python train.py --activation="geglu" --norm_eps=1e-05 --init="uniform" --init_std_qkv=0.0384
Each number is 500 + 40 x the weight over its row's rms, rounded and kept within 0 to 999. Layers, rows and columns count from 0. Numbers have three digits each. The size before them is the row's rms in percent of the matrix's.

# layer 2 MLP gate, 832x320, rms 0.142, rows 601-672, columns 128-191
105:593440540528455472547500496495496465560437471470500521527549451510551543523491548502471524493459503473483523469474479526475441404514504462468599440535514474513448502581548464480493522474506470
099:514493504509480543476527517488531473507570373451478517566549464510516500542489575479545524445481492503493543459495482512491568508460507542495533485493521585553482428482532529460575476489429496
099:480578521431469549515510477523452499498541546504450507532463491550570472539532490492547453482497586436518489531514417485501398504573542533508517478377484560544574564498487455553509487461504514
102:471470477506450441536434519489534467473460530532595522476454462481478522513451437573476474522454520544516534484434612499505500500536475499491567438549469523443555488472468470540523529556524377
098:525494486490522509464479447517495454516424488566484569479510424564547516563512424566509477590470489517499511565456494466496461557527501550569571535557541472459539548525481442544471524503510477
103:452506492495481466478490469536484515509449529529522482452509503545485493540551508535503520473471481549428509479502507543466495485520472467526499513512524536533502488483494473524465463429492581
097:479572477550489555572507465531461450566530546538500517495520504500469446491541582515450469500505530491551492559584473562544490489559461528525528561472446557484512533486491450536450544475457471
100:520487530487584492586507460492452509455504587539466534444473543523441526483468572517508518552534509493550542514510485475511528437497601509511490559537489481471434460474487475525511510446473464
097:462502495470516484496554558555459461541512510469506504512512471557512481545517448497526519453494551574512522455548526441503451500472493535530486494473638448426475421546498510536496419473439547
098:500532463504513424430481541436528507532525511490424502477541495530469516485457514413466528531485532484419511473546454438458412506610530502478507551521484515461525467474534466507569498474509525
099:560480472423552446525498589508521465432472442451435502496498515508501468496522539525496515478476512528493514490495468457561507560469486432407541556459435476503562515420493465465526486438507498
095:483576546503510545556481575525488430450533486522502483412451509454517483582513489483447547518490497419486437497497514478505379496486452536536491470505494504548512511403393489447514568455530405
093:491538508454450470471447502530531519530480470483496478497558525429527487572494513515442497560465606394567556489496458473511548526505445552514451452482502541522514473553585496471582448533453517
103:486547542551437436521507559587554476496439576543462475525553399493491427486522516496545501514501525485444471484513517503446503502539495514491566449489463481525585488512481480493490467522573474
101:539488537499481510594552573513461465500509507493505520536481496428508500526515544493525500425554431525462488584535485511546475498505528436536528487477453535544492538471493541516518479477453472
103:587504561522496557477471476438511572426472517471503470445496444471497548483542547515525496450418466438451621474543519528466469474498463483518529481463466541503552555508573502561567513551466510
095:474605451480529485555468486428445515469504496555491524421476517500557536499582521484481494530547457468559465492535452435453495432456471581519507561564513457537519512508500564463534490450444508
095:404523475492519481469534465517518490471530451490522537526600491527553526531605476498452483482488477463546412422572549473452634535459479434456440483514545492488479543495539456459451447481462520
102:532496430446540474517481514472437413451545582555530506482489501439512545523530466487504524473483563530541463487438598509493558522449510534505427436523549580470490493389435456519467524472465509
103:427425522494520454470530421485466498502530478552520478544605490497471441467508515484478572449488428536537524492504474440503598467467552468448492539553512536479445507511464509487511500479507495
099:489502455452444497520459445532439477511584498509442479526511496490518496507432457477520541465447537535545450608477403497457488401451465485584484535485518551525498522495459524417523398551465488
097:544473488511453536449472557480540513508419474578440508492568561562455433456454499537507580418483547535465490500470534590451417486517520462520504559476507506533516419487451478512552490443544577
093:536498511501498458553434502512492510448509542490530454413498510501518434477444485438428497459484410475514538530568495477511407496486454473547536496444524486543563488479505410521524538468499427
099:449506441536497515459507479464433474487511514579519448495490507554487507505515481444441527492501523500535445518587467474476509516533487522520498564515570580412488512473498537479515527541531524
101:532393492536567505535529532451548513499533491491460477549449435578443471486457559569430449531454527557549506486547482536488481506460537514467467511484462494527555483429494519563576491495418517
099:515481515487506495492528528469489473525575454510502424465552502521522491513494468429515559439509550525493464522429529456500503497466545486516479462511418460536453470529552491450485464438493470
100:500512458542516510519542580575446509526505541488451578456505475499494527519501517485472554471597467532439523517521449550439499465515590564580468599449434535487441486521493450427423567474514519
098:482523491575489477463508430510455532575543453497572516460545526532526502501449514521495494486527460509508545532486507478511495543460616525496537451463501512569587482482515513438396463521527538
101:499408547542511522516517518550483586499551388553459510518535516576439487498491497538504452485481502534491512446492539543472470437500490537515514440427447463572471517485497573500412429527550447
101:512527500473460501516553472456588525425527522468513574497503469470477498463535478473485505582616506509581510508527495572581537489493550451499513526443552511425548494543522538477474504488506537
100:421499450475542491464537499526449411502549456531558482440544451506524530507485504464494473501421501458505526519506551496580585444477484517536518518459561493561473502510475528494529463486502538
101:525386536545523494518583506537465521517479510424489480464532519460486535548491505462506534510557509463518423453436549479624461513526511453497499477500509467532516440420484499500447464542467461
101:474541491498559557545534483525530459517481553528522502483513430529487504422510490452470445486502468389495578512590522510474433415514571428479507457474527530558481476443452501550497400571511500
096:513465478540517486577442532476444561432543525487484447585543508502386574488521451482474536496449439403484473504506533496496556467486567548542470530567530573468557431485575486551495481488498524
101:401576481449537480498448525514486486488558520494506486519491563586530472464454459489460441530492469469461460520531484518510514511537448449515471498528537466428522468485494537487444539512521486
102:530467422478537484436531516483515454538450518465486564340549483506477460494509524527464522491472494483483494509528530468485473549436454514501465507509443517472495496477514520540497479508500555
095:470455498549443594522509491437506524522535511544438472468521479619571525414444527518414493561580491485517494444529528501510498477456424509486542469533499420499473471502516546463541517460573521
095:492566489497466585533432460544454582464522487503520489497477523486575487539522567505499379420466558474486553449541512553543525521474498557506565509475577540574410418533518485533461527495517502
102:467562516464551572483511534505548516469459501574497527557534541482520469498500534542533560402463496494504502504501502509443544521480480461451489474511524535546529521478482539494500447493530490
103:486447515532424492514558520531523520546462520534534526530547493426502483488541440507504515425512513529517471487527548496456548550503460476527465500441478481458517403459473526526540402538439481
102:500461439453534487446582544491378498481439539472451494525509519505500516484507577558469469448456504480442503501500508561522475546521514502472547559476526481484506461469396487513456421491512536
100:524485534540530491445454515577563544481571486459504536489464532427474476502564469532512543431487485481524511550464512468518425523480509477530501482403450463479520464461480491479498480465497536
099:496518438483490489567517424513503569520488478483447464480547533425490466439512489452482535545463496479523501468565465472546454448541547519448558524473444432433522490477421488536479462502528456
098:484491452521491501464506494429490472528539459522514461491580479569502500575535439528445446542422508471521454442432447451502465475501503486527527475517498472555521475511511532542517533556536472
098:479531473528493538447434476535485500522495503473500521530551463542521437529502503520530484548493436508398500440554488502416506485481526505507499548448441476566475529491526541466450487500470559
100:478475509470449504488515473538484416404486425510515520484499435494465532524525473524486507502498552511471445489511466523568432513467567496500538500471449516555538458488491502513491492529508599
098:481542544554468508474572481509565470549428526538542439472550494543479499456481474468475541492506576502548479530511461509538495519499507523548527493478509586492496543446528493524534492410481415
098:492506513505486496536498565504453512487525449521547485496505453501425422523512541550493489487490506537473421546548581543471551495567467485488487524495515544468497485445565498518580484557488484
105:466405479480531464588489524516448459533457529523459557482469507514501496475508512520519515469482475491561463455528541503522519560414471519516382523559530516437441435408513501528535412442547475
097:505502541497583539495559506534544439512545537552493496548548608557493475421458499512529474529518544521507460513478536535473431478556539486422512526509520493543512477563463476565449512500503516
104:502462452502509464469485470493497500459469528453518490551547502491520511485489470477506543497489523517431554472498521543421440437449491482551470527497491560488541451575487559502515495455531494
100:517502459456481497480507499502420468506497526514492530483473484446496452630539473496492504457512424533466426529567495506508590537567569561450554549562498497499474537536535485433469457496439456
101:507529533539528559568498542482485477526532550513561501394508453468449480528571579506471514480422458463548421541464433472510499573474490464503536524480505495517571487537516557517552482566508526
103:568448463537494401477512519531466535562525473540416460550488542463535383494474518505500487423524448528492441451486475543530459529459478509419520430523574482487535451516490423499472558499469498
101:603499514426492510566540535456531457480474480547470471511516483554506515448470447506500453471477575529530504481449505434519504514450517519490553436532483490497481462536462499500585507476508529
095:529591499456511498496562600580495496467522500519571484479431549494509485542558446513461431538597520484588443503495604502490502440478417473513443556511494530511488553482498488475474537528563512
102:510452483521491446487551483561488450499514482536508510432499516453477544540526536547497561552463491519418547475494571495485508547458533432403527506461489486520501532488538518507537491534486518
103:505453492485450524452515517460538503539578461471520511467490559552417541492530508460535441483507484494494555498476493473528455559564506499415523453494549517529480460509475506516485504542414524
095:506486488536512534442530582490518558488461539421475556535526593499529556483519497494517503456511474510476492460548511517491515512502530471512546477537489460449428512525482530492495519494425516
097:452452553506421460530476474462487514502565519415465400506488468572477520586488497465493507460495520553417504547478499466482511509519502553540467502530542514478526477506518494470522555496512476
100:511502513504514564504515501477454532537521561545467565547517586530476515466489494484449535526555447505449484410449504538477510463556513485560432531522537471519448442557488569496498533545533541
100:484474565432551535511550535423563426463496444479452525488445515508490484527441532499432498453543530516506469550491485511508526501527507469468530516450477473543501531492529470445531466496458499
097:497491526512503487521572491482467471568541527540479489544476474485518522478452482529426484504521436507560492554512497435547515470482539534425524528468514539441480524495469546527480553445487484
097:542485507500504557475530477472469511455523521516461530466539468556420560478485502600528492515481555510474550501505527566515543436532524441518486432514508518476506482548470483476519522498542480
098:504525500514542508506480542505478522525532557438520508480522528446511551552500522471434467525551494489511498508518515540471531523498482609432528601566531508444480502497472458509514438466526519
098:539519537456489526474549431444481482486423498502468544527502524457479520521508481490481441537512549528493503540592478511489487531472460582541530554491495510504578418475404510507558542504525538
096:576477469525522495582578470493549501443446509531445474443563511436532521500511520460498527562484543526502519515430530440588523454538503487442485484506525489552495523517498530465510540557538491
103:500470585521532544530498537549472483557495521491511491499430485425397467484516494481532508484509446488448581444499526437438556488556531480433414481564507489444557489380533531504561507545501472
096:528522498461540433424530511521549566465449532472458538514523417544522471451466510557527514560409524488526597470477517523449506523459569466474491487499487555446493502537496457470490499519495440
102:485502465503534525509466539502486446466526536518544581463509584504533470476491450514481499526557462546557419533539502522547443417493463503485366552430517473530540468446475504547511616501437444
104:472434505459485534482517524605514507534514521575516546495488446494507471413455564536428503563494545564494514501554497393486480543408443466472480588506483512607464515493521498438542432488490500
100:442556528504571500502530453513478521489438517519517534459515488477486502579463487492437473505547586425543368501478511531510519569515540525486497506473468527451510555497444439528509532519535488
# layer 2 MLP up, 832x320, rms 0.146, rows 601-671, columns 128-191
101:451522427513468476512540482488399510514480520486476543513480523472488547493435498510591582464468502529509491490533461409587555496406513481505418589525605517464504447502485526545468471525524513
097:442517549524432467522501486498554494463525437498550524440460484400512480509557533539536535519499439517496500467497486545516540498505477541539572494491408564514440573445477580492498476475552539
100:571599520525559573499493460446483491539497486540533514445525525515501457462437476548481500457452521571557470495503525463551432552472536532492567504472559490541555415503544455577500465498490534
102:508500504601507563490532549500455481484510568520531565466451526469438512526532502455518417469457567485429446476522506477519491520486466449456515503499380527442537445474480485514512479537535520
101:563527502498452571500492526527507519543478549569513518480480536528507508475546432537539541499476471495467479552588444445430543465624468476471591521548466511476503638533488484545510446454526506
104:521500473467440486507469494531462534556428505590441548473456498512547489532480517526530475568478501505470571493476468479498533475504444486549537542478473461494444459490451463502500472488558545
109:472523486535549474466558566443512529452508405545496480515451561478529452526491415513518545548434567526576531524468485580515444447474498534533474477522534565458499562502488481433481531536559491
096:491505535496470525474569462502489498545564498483376440593463528513477529477544550478466438572515489434529450490514547480520448481476491546467542469492484485500451461488487462485538536523562488
097:514499474492471458467523474456532533512464511513510493598492478480548488487554458540493453549470475523491554530501490484539488448505430506451457533580453519500446443465572492494497541461531490
094:493433477503449491513488480461471495448481546493518530522512515623506552485528583465450487576395410450494478464572483454516491529520477455498496528437469492527563524495543496452477596484517507
097:540453441480569506528486500509593472468557507531542562501476435514554458558511506542481533468459471494572477558540417464449533500475509527466546513562541511538463441471496404458437584495548435
099:509473469500511555491562538449476517432554481506501428483461507515500505496528473455526445498369526480553532447482482471422506477509464535556501378547469476508516532489472520445520572464514419
095:507510516511488491443478480465558541550522464463433509511414473521501463471471498483458486567564612539514494520480448427541542446578393541485521525491622532542492425513484465491489463572549513
101:477482478517529432530560479510450437550500506529523512464480570523482508496474507512454473543504482496487471486414458491519447477467446509455500523455415550518518564489489443538513581529460515
094:502501465476439556529452514587487438533534521447519576480499517498492531488440425593480504488534491571479569551486531568509463546438488535540490503442521470524554434475589515506488443471461502
097:507539518543485512479511509463543559463535490469516475507482508439515506547524539524492494531497523438450490486540514441489529473517521545517571467475523500427477480506549462588507484468567523
096:494511429466480498477455512544570521433522475484521513460492440530526531519460546457455492558570429440523524474461506473513525512461509571525496501524503557516485494514481624480501473452531513
100:531486531577464474510484481434496502433455495521511511530518445462515515561541514491486538571548540416454540566483544437482470495515436514472491541538420515445580531501509427535461528561573507
103:484487482514534460424515533486490523488523435546516412482549481483572497569438431481542564450426541480580550517510475484457483491438455499530475522473496524503385459524482588472552445444439525
103:545545520490423454558462517531543471546507567459468600470447545493545539502496535517527441521496474472479483488518579468474454476501433500549480502487434580461446558464548528532509451555476544
096:581516476458504518626467487565506525534464467556505549535453422540515460463505515549500511451521492550489500526446506512507479527460540589503453462532535476526446514447524491430558478503461493
089:461468470503536432481553560508510492556556571478566498530530420559517538479549535524564451553518426550515534446483518439491531566547541546562487448506508476449482515553553536549516531511458423
095:493468551564523458498520504495572492495599484445469505531436520450500543509464583561518488472509548447444551473517515513456445486553558462525522473575527453558440450472520509496508492481456506
096:535477524595448540492483492494472503470491442567565466465467503523473475474494537543437478519495474478506464570462556461489517477508508482428485519475451517562514481614445509533559503527531496
103:559490611481480434561553525507470602522578531478491483459591454495460509418551505534485562545463501470532481536542455501530551469464545467509499515511510518494474536518492478565555434529437468
097:469543478541489508548517539498511532477539553525506557512499508537408396515496482518510568464488479518510538561474564500523588446469529510529508495482548467476439509511470549551506500497498533
102:512501410447522497518437469542543494447555504472529510517491499466519532549507533479546543570468454518492469518530503511494519506452507456555486541544503502594451464478450465527543517550442496
093:455479529418475478388516455492507529469494588505462465495529506500449544498478521471465466488539499573497476475503558491514494544452495537461459474471456523566487494496553432469506521492449487
100:523467487492466497486479502456477502473496507531490571419524469509544601527512480588462496477482525531439468447493452452418501481511515490564519506467487521518485552519458496530448520524494514
098:498512480520426516551504551529504552530543450522569488542522463571465548523488475461414501523472503466578441517526487569514450477432552494455481431525538464498467509534407494533519515477555473
103:525533479497482558449492482509466487552485484464451532488513489477463506510524474473529524471452522528551490493522499519507566572509454554490450486516587488465494446498564512518541542504472489
099:468527558521488422513465470545535503500513481506491570512458536510487536574466498475501600501527474463469506535538524516570452448481563472516429552512565526467536523483502515482479526472475457
104:503526445439487495416575477498482524511559485449466449460482516501486453569507478553513517433420494545486421512497459523545504559477578508526546451439433504509486540448569507483531485514467479
100:522500419534503433441493448464539471512541481450472469519511512457438492506498540511536485454557480496492504585535527494541476440532481522569466472518494561510584426462500445503563513403487534
100:521547603558495475478485540523553535424472527490563456508495422482457510549542481481542515527405502508515549475546515435549483526511504472424527538483541482495431508414470568495508507557515585
098:471483503516577558543473470479466538524537507519498523426486524522509484415453499421479530510582517581590471475457480504515476487478541430571524500530504508459491515472517480501486559482515509
096:527551525509396503453472389510504528503484488430500489521561508518528518463461482471481504476524483515440509498446486506493468513525520552486508518484396408505540511529591499523589442495400572
096:458478527464503511491519556514501618506470507519513438439586487474484454461446493499497500531513516534510547555450435458536514544552565518508517511407480561485447492589479540499489527552528487
098:451498571539473476428531423520521542544478526524544492447467494490502493469562458490537482459484466483550565508449574453522474499520479490497533464508497541475499473509545481486491516526551528
104:483530472479489458488562446500545439425532490464533472383392486502531512515477443470444489532488519449553480569484460495437485545465560461468461549552511552504477532553468510507575503591520490
099:528503549453537560532476521475455558567527496486540416522463369464554526457482383548512458535498501501464500430529526526503541519428451482513520516503530508446532522462505539493557471487494504
098:539451553488503525502463554484432543454496544503399459463418526495559528442520529485480475568468584514483556436556505461498477505506541508483477529510455556471531495545484500540542505559529517
097:501553536493495515563441531493471500434443507456517480489445456498539508555517401501457418506456464515499508550495563431448465470541529505569513509541512477574422456534463504429513514427491604
105:550491560549511512476498525537509584498542434498519490520447539485493459527505509491559493499575449544490546500480578512513480469553532528556561486545458488493518536480504501509556432462554430
094:567565464473481535410461480475548573521478510513531484581445483432529492468505542522527464603467511412418551417485551490483448519556464400487456482418446471509484471453460510502489458485480495
100:527484443527492502517478468512519492538432576467457529499521532600550499530554556428540469498484520544447535494515516520476480507468463498519470570598473473478508459509454565430469434515500467
094:546468554485522394464492495477516499478539502503482548527506514597514540531461521513515595511477511440514573434506541626576568502469521507542521499464543470469470518518483582478508381490481442
104:514517531472482443491456501506510435496502513490481480535527538513523553471506535473507516522537462520530512397518504472517413498507540451404506435485536437462492494542516383426498482483478557
097:554496479534512524499510495488556454483482564493497494551418538509496567501495534473456540437493468479479533450496489545474510534447488508475503522550480479511551536494433538504491509461486430
105:535493560443534493524544400526516426495517514594572511528522548449452510491459468490480457490553502506480509433483553458547509433572587554459546493453516495523457508497481524476480500514497535
103:535615540557551444392498574497545536472457482418472509538447492459450462506466449469508521469497543506536456536523462496567431445519485496510547436470600496485560463520485480554540500468463530
100:420468496487537558523482547454440519513491454502495427572556521518563513462489536469477484502515498478490513467441489453490486477461480521492496465445452571470439505457456444513491527484480555
097:469527471486558484492507486444447503453587541471547464503553483522486452442497536528530510502512517558460590513540513517495473466535518498458480492551506498510489534451514523490519448482480481
103:558520492470494527460582531496509528505441443493520588551477476498471550495489465521526520500490524581456479463506480457547586551447555498463468467554428468485535494439469469469572480447517512
096:540462539477505527524493486479465584556569474476467471451531556528519512460475483550494465474458556565484498485470415520559544529508470440572584473515555434486507437501455504474571505471524482
093:445552452466462514585531557548453528474502461493429435438414452528448556506448499453422489485516570472526452484549515439488563489486414469540520543470434478507459531504484451522493466530504525
105:435528510439505536478465507481516561520490476459479542477526502505467486491513482509440475494492517491554500567412525555543421460563431477445513540564480508519516489461502549509462433492513436
098:502539509512497486440509514520485555585450575474522488531516497446473551509520531455446593458522464484475563568446453464523483580486504476479509474521500496469524453461527485462456533525489445
098:525588496475516486537492487464497511459493450517501484491506492522496423516526431499484488500504479514554520473508516436499506487549527513533415557497485490438497505540444494448515459571474462
096:466410497465433440506490556429536493543468513564492541486509533499491580471515471460524467525569553483533458538517439505438479454444391511520544511477414507475492542483518473501487479446505474
100:512522453536468523495549513455457500544513471531501494498507478564440503450524473606462495521483505539561425430398436466587474486435501506479508457464502549471550532492465487555518473486461516
094:471424449506457524459497468571422515534499487549502533491523439480529454477540491547505455467518475460464572526515637543534536386563562549504502494550566493468577527464537501495457507463489519
099:519541492546522499558483539532443436519551489537539506463518518472441522455531491565509528569493464502592505493491562446555529432513520534473544443477505539452451486522526527478420540557505489
098:503484549527474533460554473417457526507531527552445519527510535497431531536479492500567493552501509429502545511457455547550418475465482473483477423551562490437448457492509444616481451507538526
106:464479571508495494497493468475464519512483463505473578449474465456436476576433459507483444542467416481519470478545522510464452476482506547506549509527446507453474481519444417535530504394516550
098:439531455510546478561522577485469457476522450498547560511468561478564492472532449524510500583486530477538449491454422511511473470501496497479524500532516478500382509522542565526447524442467490
091:545504483509515449416514571426528497539423485537498529484544391465533490499534448536505406518485478480544574467561524511458541485450425439494420575491432490458462506536506498541443396468492503
103:501510507486481450474564410496447488541492553553612533507483480494435495539502480424531489564560525561549510467556477454450573537494484484476442490470498539488491486477457477515477523470532540
099:539495513454507472485491486489580492451541513393509529545500498453489453494536567517461427545408488511503452532470474473517456561494499527462508398481469517466520469532485543519473498529518537
096:530532512500503480451495451428529462473450449477477423512502453548512495564499502550507524492451518528457567466465467538502520466497493525512563493530527480545415453516518459443433465552507479
102:482454518514439556528539585544538521462505470509495577536496515473450523454482468554467511447546463538550482524530546607421500548483537511488431481492504441504461533605507485420413460464472521
# layer 2 MLP down (transposed), 832x320, rms 0.135, rows 601-671, columns 128-191
092:554562566493477458459506489516498441460579554510538534599474510543523538526491446537438420558555536497415495486495538476536469531488476580585521520457440530544534548509533429496526517461461411
098:497524513523541555478541452522453511530425531469539482584491495583548508429440532504422433545507465426575521505484473457505436472560513502529505511464475446553523503504503426552488497529499512
101:468542511511402545573562564479456548478523504489493483472435526445515506520614578490556470480540487470438501480490437462480580484511501522505523473401471467439469475480472521484551462516507530
105:451576525496494456555520451435460497534585480458491510499513519511491551454491537533494520490583476478547503531468513485478487486521528506513467554515513466499444483441492487450534524490482500
101:526512594462569575515504475508512488486433415438536530504524415507566549433509464420541415496469467513507496496458470498583529450585487450414476539515526496510519465476549442507535500461485607
101:520478521520520582452425527463514522487486501476492488512554470518541499486496470522511475562506471534534523475426440469531533469544484483540525554468456561514514500489499447484433411471495502
110:510458543576470515482497543486526619498516452479518480600523539483509534457420544498505557525474461420527520552491491497446573465448548465555534447531488485503539475440454496481517479463483503
099:415494532481474501470450518513567513502478577491460500481510553495588520523470446485507539472403467466430468449432489496535509514525506508531486477457521529462511512537498454422541540566475483
100:398543527537501499509572561528528510463576489463503455516516558456406541530495501536505510494475512497493482487491502539522461533471520468484619469402515540483539568499412484486544434550502546
096:466534461559474517543446507566585526493526518518595501515497549529536539461397496516507462493553517616591473503428501482536491466508496482493477461520504501535505493468438509512500527432485533
100:481508519464468516519439511475467530495472524553553532483526567419447507493471500492443508481516511491423533515512564485539499529482460464492494488429476505501508481476479527576503535446523574
096:486564492515473427514502513458557489507440510567510485467474519440518542485461521581539480478573520570506556459526538468501526470565512524474550533488525581496527470480456439488444487561465508
096:540555482522454468506527451548517541515480440503522484569513416508506454480485521536536553479588397491536500520475464485515534483481527527563509541503457484596488491482581538465469567536493565
102:418434472435426502508485503452508448487527528478541480580474475442447496485465403598504488497493497482509485462430478479476506496469519493524452578500548422476499421535470505507583526459444474
099:494487557534503417427541488397519499490471528503466463469480425452523450488562560429533471551456419461558451454487523432480544504502531521409497495519503497477524467531485466515490533469501525
097:503520470474558528547429524443518457487494524519473595482583471505524548506474471569457462466511492507563452504539553467428436480527468445497508467449510480435476447460490453459426473493500508
094:470538496469474571524490488545430480501492473476506530507556463502475454564481520535522525382492387496572550485513478492490530561482477531548474456530469501446510503506488518528488550508523459
100:528451410525523453456500422492420433521521503500455441481498517559515484503585484555451548580507563559521473482603503489430517565473553475487513451414439497506469550535521457453473483477471512
104:500532510496501447452500550502443500498487530453425417486455457447555506465518439498542450470518496473549524458517463420534552528478537477494511569553440478515462502537521501519493505515532470
098:553476460569468457502505455531467576554530520493501429502482590523459471494439524493460514445471545538546522522454527483567458521519496568489468479463482569529495525525471544470540536536501513
087:570578539553445522431504529509638482535591600491508508525478577488548524533509482460523500536478516419487502471524503516511474473535452478521523537484476497516434563546548470544490528496539523
091:537487541535479443470515556469507519494456511515461572464514628523457442450457496470416444474431448453496483486533464511480561461472533498512499554518500520473486463505504519496475430488549536
087:511468468422527501498462490501464508529446488543514480505531468555486460471507449499442448459478463523465539456518478467556473506501499509489457439447489472502548535500572416521500470466516555
100:481437446501466470517523515511470496544492434475527504446452533466493521498504515448548491436574461465460574510477507460533531534438558463558455438542594533477568537508496508528488398575485511
094:479525499519508512450459491485511557494563503520538533571436511501560533532562418456506449526463497539540537459494537446503521533532481508450469531470436580483529528493521492464447440502539426
100:514610496466503506627529550484483493595502437453534472514556497490492542523392552501520520425526483552494495472494562485485495520456513481506456409474487451473535496538501480460490498407513494
103:491465573516565558552597509452522534472516483444372502484549469532474507583533537496483565425546503467521524512480479544401466470550561517523503556530469447509485514549474483537473483451481534
095:540528524482530476492522581495515444583536479458487476468473498492477432604557439435511554468387489442454516498523476480486496478482473530485494541552551468492532510497524507488481546536480513
099:593538558502531570556488557530510459602470500470507412540498515522531488549485498514504481499432435514520465526517450497477477477540472500423475538530539498495544489524554513550482501478476530
102:504541474456513536470466515392503544487434495421493524547493527469516489427535539520544542466537513416575511433509484476477432560448572523500520611552475522432535513524474516513485507513488527
104:493417477479499561439462501470528447479526540526567463483463518472542536518510509491459442531541484497543492542477536521501536461572492472467480515569485516534416526533503471549586526530482450
101:521514433447449453497482480476519480495485530492481424518480476510490510520497475470515538429536441431548523477526523474422505470555458476491498427407426541573512488520501412493475563530503590
099:524508485550563554542567525508495461478484484514498491495446538529507500512399455558562546426543443473462508524542495489486492485534482508443467575517419504477495548481435502481491499480477563
100:455509579510512428529507489447530477524509516513512545506508502478566507468601528490448497514558544505560483435470452449499505515581484484524531429506531485492475469490483456510434530514514577
098:472526490435483532512515540504427499500552510444480504483545506438516494495457544520469531544526495519476463539512448537514541458467523512517479448509489506528485484540559564514451513563510417
099:519502448459471507484476506454501538529520496462500448457583482463471520545507553475533546580452520529475438537459544438533479414510573566543532522540505470496481472494479548524561477478450505
097:445516419495480459508530523539500551453483529451512495550506547551485560480453504505504521485527498516602477498463425496434443503460526478612472457495548501384568515450511516491465580564524473
096:506460501530572503443456446474509464554481406490448556590477493468527491505563490562511527514501424442461497496480488497556396509517532518515490520490529539489481519556521489481557533482494494
103:476476522394498467452444508523452482483452484552511435548465528515452463534496485484426567534445558432527547521518561521513528477464495439591538462577555456559458560503510427513574509536515433
109:550561510452487466529512515477474464477475520460475485419620486525530469547457547493492500488536465566468467615563557487541466483513492438558509519458457390491533543464486578507494498457576541
103:481504493431530437522538611549469535499479554536506549516566449519482540528551582473542524367490538440492527498388516503517538464472514539514441494465475422399490489452464462406549472477461484
102:541538513544480534501444496499485533455542488484460540466491449510484486512455500569516501481545552448511382537552579504463576529478505503457542439494523504566485532511411526489504488504454509
097:453486470513492477442543553455460574520491480511524462496480552524463514431533552448526519507470447446518529473413512580562481470502548526448418449459568487503526534528497516558477478518537574
104:507444517496447463510532444531503514496557496461496497514490456496464457527473519534511493494552494472555437513528496509526515527489461520489480515452515523538501476547457553503533499435539498
096:506503454508546512565438473506510494505551505482583485469546523497541479466498460496514506528482527516511542480495530457527541552504552533454487444474457481510456546527482539442491446596558460
101:475530475466535570509525520539501502559569430555571503456504386418483416494501382518512557482513548496477603552505455443527393504527518468466570494446507476478451456547486528532500509478479463
098:514494441487517496533527531463446482433426523481471513521556465510553506475523543480481518470496476459605484568517523442441512470563524536530509467537517479516462434497555495498458505460498502
100:539480509403479503553530542442450494499484442497505525541543426552437449474492543470482477540481465445526483499523507548524502426539464580518530495484533517463441454472567483476514490576450514
101:468583524469567486487526486482563598566520517496623423506507479554576511480499514463511498496523490537482466537501472474459466540523545522512530529475501486563406544531534505510503531512452533
106:431555473513445500476546523527555446450517484487499502481525497495457512529420477530435400454502470486466525465428565521492546489521487511494539448581527501468564471579550556488468484531490479
104:436453482501483531537516553439522468511507540529461507467494446607474457517450458432514500522510508441456535520546505514466458519507492509470520549498507515468449471432499524502576445476454470
100:511478537471493481444599504482474464568519506520528525535461531465497443585536420415455493476621503508502494535537515444491491464557555501520479471522507436471486480532515499410498544523489426
099:489571482511487507507416557445435532469538503477506554465513529552542470522531473507492514548567505427502438436502511492539489492506485488513500501469542493459508545457521505485560530509460419
101:406463557448445506469452460486523473516480453490437498487537517407471543457483499457517525550470465514497520474500525481590461502524545461526509548508515510533434489469509531547536511434570526
098:463548486523519468481475511483489483490506485536507485540482408516518441527530475517426493442491468535475508469585521527544446543470555507493453553546482443470490487540519495438464513498475483
091:521502601426462525473531506537611465435534487488514496490451524544552537414538515515524590506472397548506481456451606396483498427503518532473555503446428485517440491500461481545494509525533551
102:544521527506478491552531380483390603541454505472446531530468556543497434527551498426535474452504522474461558531507491503599559457523481462467482437463495503475509477545482533511500482533478515
101:494465533501456507515498494455428497441415449494531554463482505525537505531545500536495443450454489481449492501505409514422426461548521513513465511504538505442519559537579495490508479477531468
100:510547450560433524521478546476461532563432520564552582567556478488488480552530515486489543498576555508443437511476556476529473549527538561474519524489425526502522513474482519497473438511556542
092:504561497453442503518570448459537521463489481512487545496492491519549425568490460556475546487445419454456477499424482532549518505543522463520484451519520451499572467550464556541476553545499563
103:514521498488470523498518444504536491503476465534421550582472505461521471422517486473545477511461539465562519534517501473468475575493567477476536534513551491480541452578487521504464486515515460
092:479495555502538439522475513496534513530493503467436488485462608494508503510467553424531464523454526514558435500527385453486496556461482488533428526445483500501476513590533516500480562524518441
099:461524482518479559453535487514508583572500490583559520521494464507505491484488472510534571525480471525455500508494478523481550534497504476589456512428492525542490493520475423465518533502467502
099:506534554549476489566536493475469587467538480511550500507477431492494495479590542474515458491487524472528510521492452504497515539528559477494542445525444474456539480565533435468441516533510586
105:446456512497442461505454604505497572504502496525443562444480525487532444522574475456450541476539442536555466503472494462436457562498495469395467493414532426429532470527479474432479442514425475
082:530473542502534501502562458507460510468535523498516501505470485531562554527481508489502530451549492527485505533539508501532445500553452573506543454478427573455563501556486502538493471456477446
093:499577461534479498518476495508500548452502487508498459513492546574556476513492538410522536434470433474454465540489494504557506591562531524530540447514575523494503468396434485501508528482555569
100:469537492462392553500480522493560537538484512547426536582519499507532493536391492516539472438555495546392530518525465485510507482472592498478473478457580544455491492498516442539537463535453513
104:392504541457481486525426538505565416547512461486517505434531527460461461504479527495464536518497513553547506508560551510424581483517470531510482516523502525546467481504458461560549565542529506
098:495446463457530458496496484495482605527512484455494465458508528468486503467501532495454437479524452472549397540523509536498461457463483504585491474500501511493453510489519546502497627495560468
101:510524554494512527542431518449558495463513531444506445497436422470471466512511546556549564549440495454484496486483490472579500427480527506486503467541479458489480502483521459586509563593444492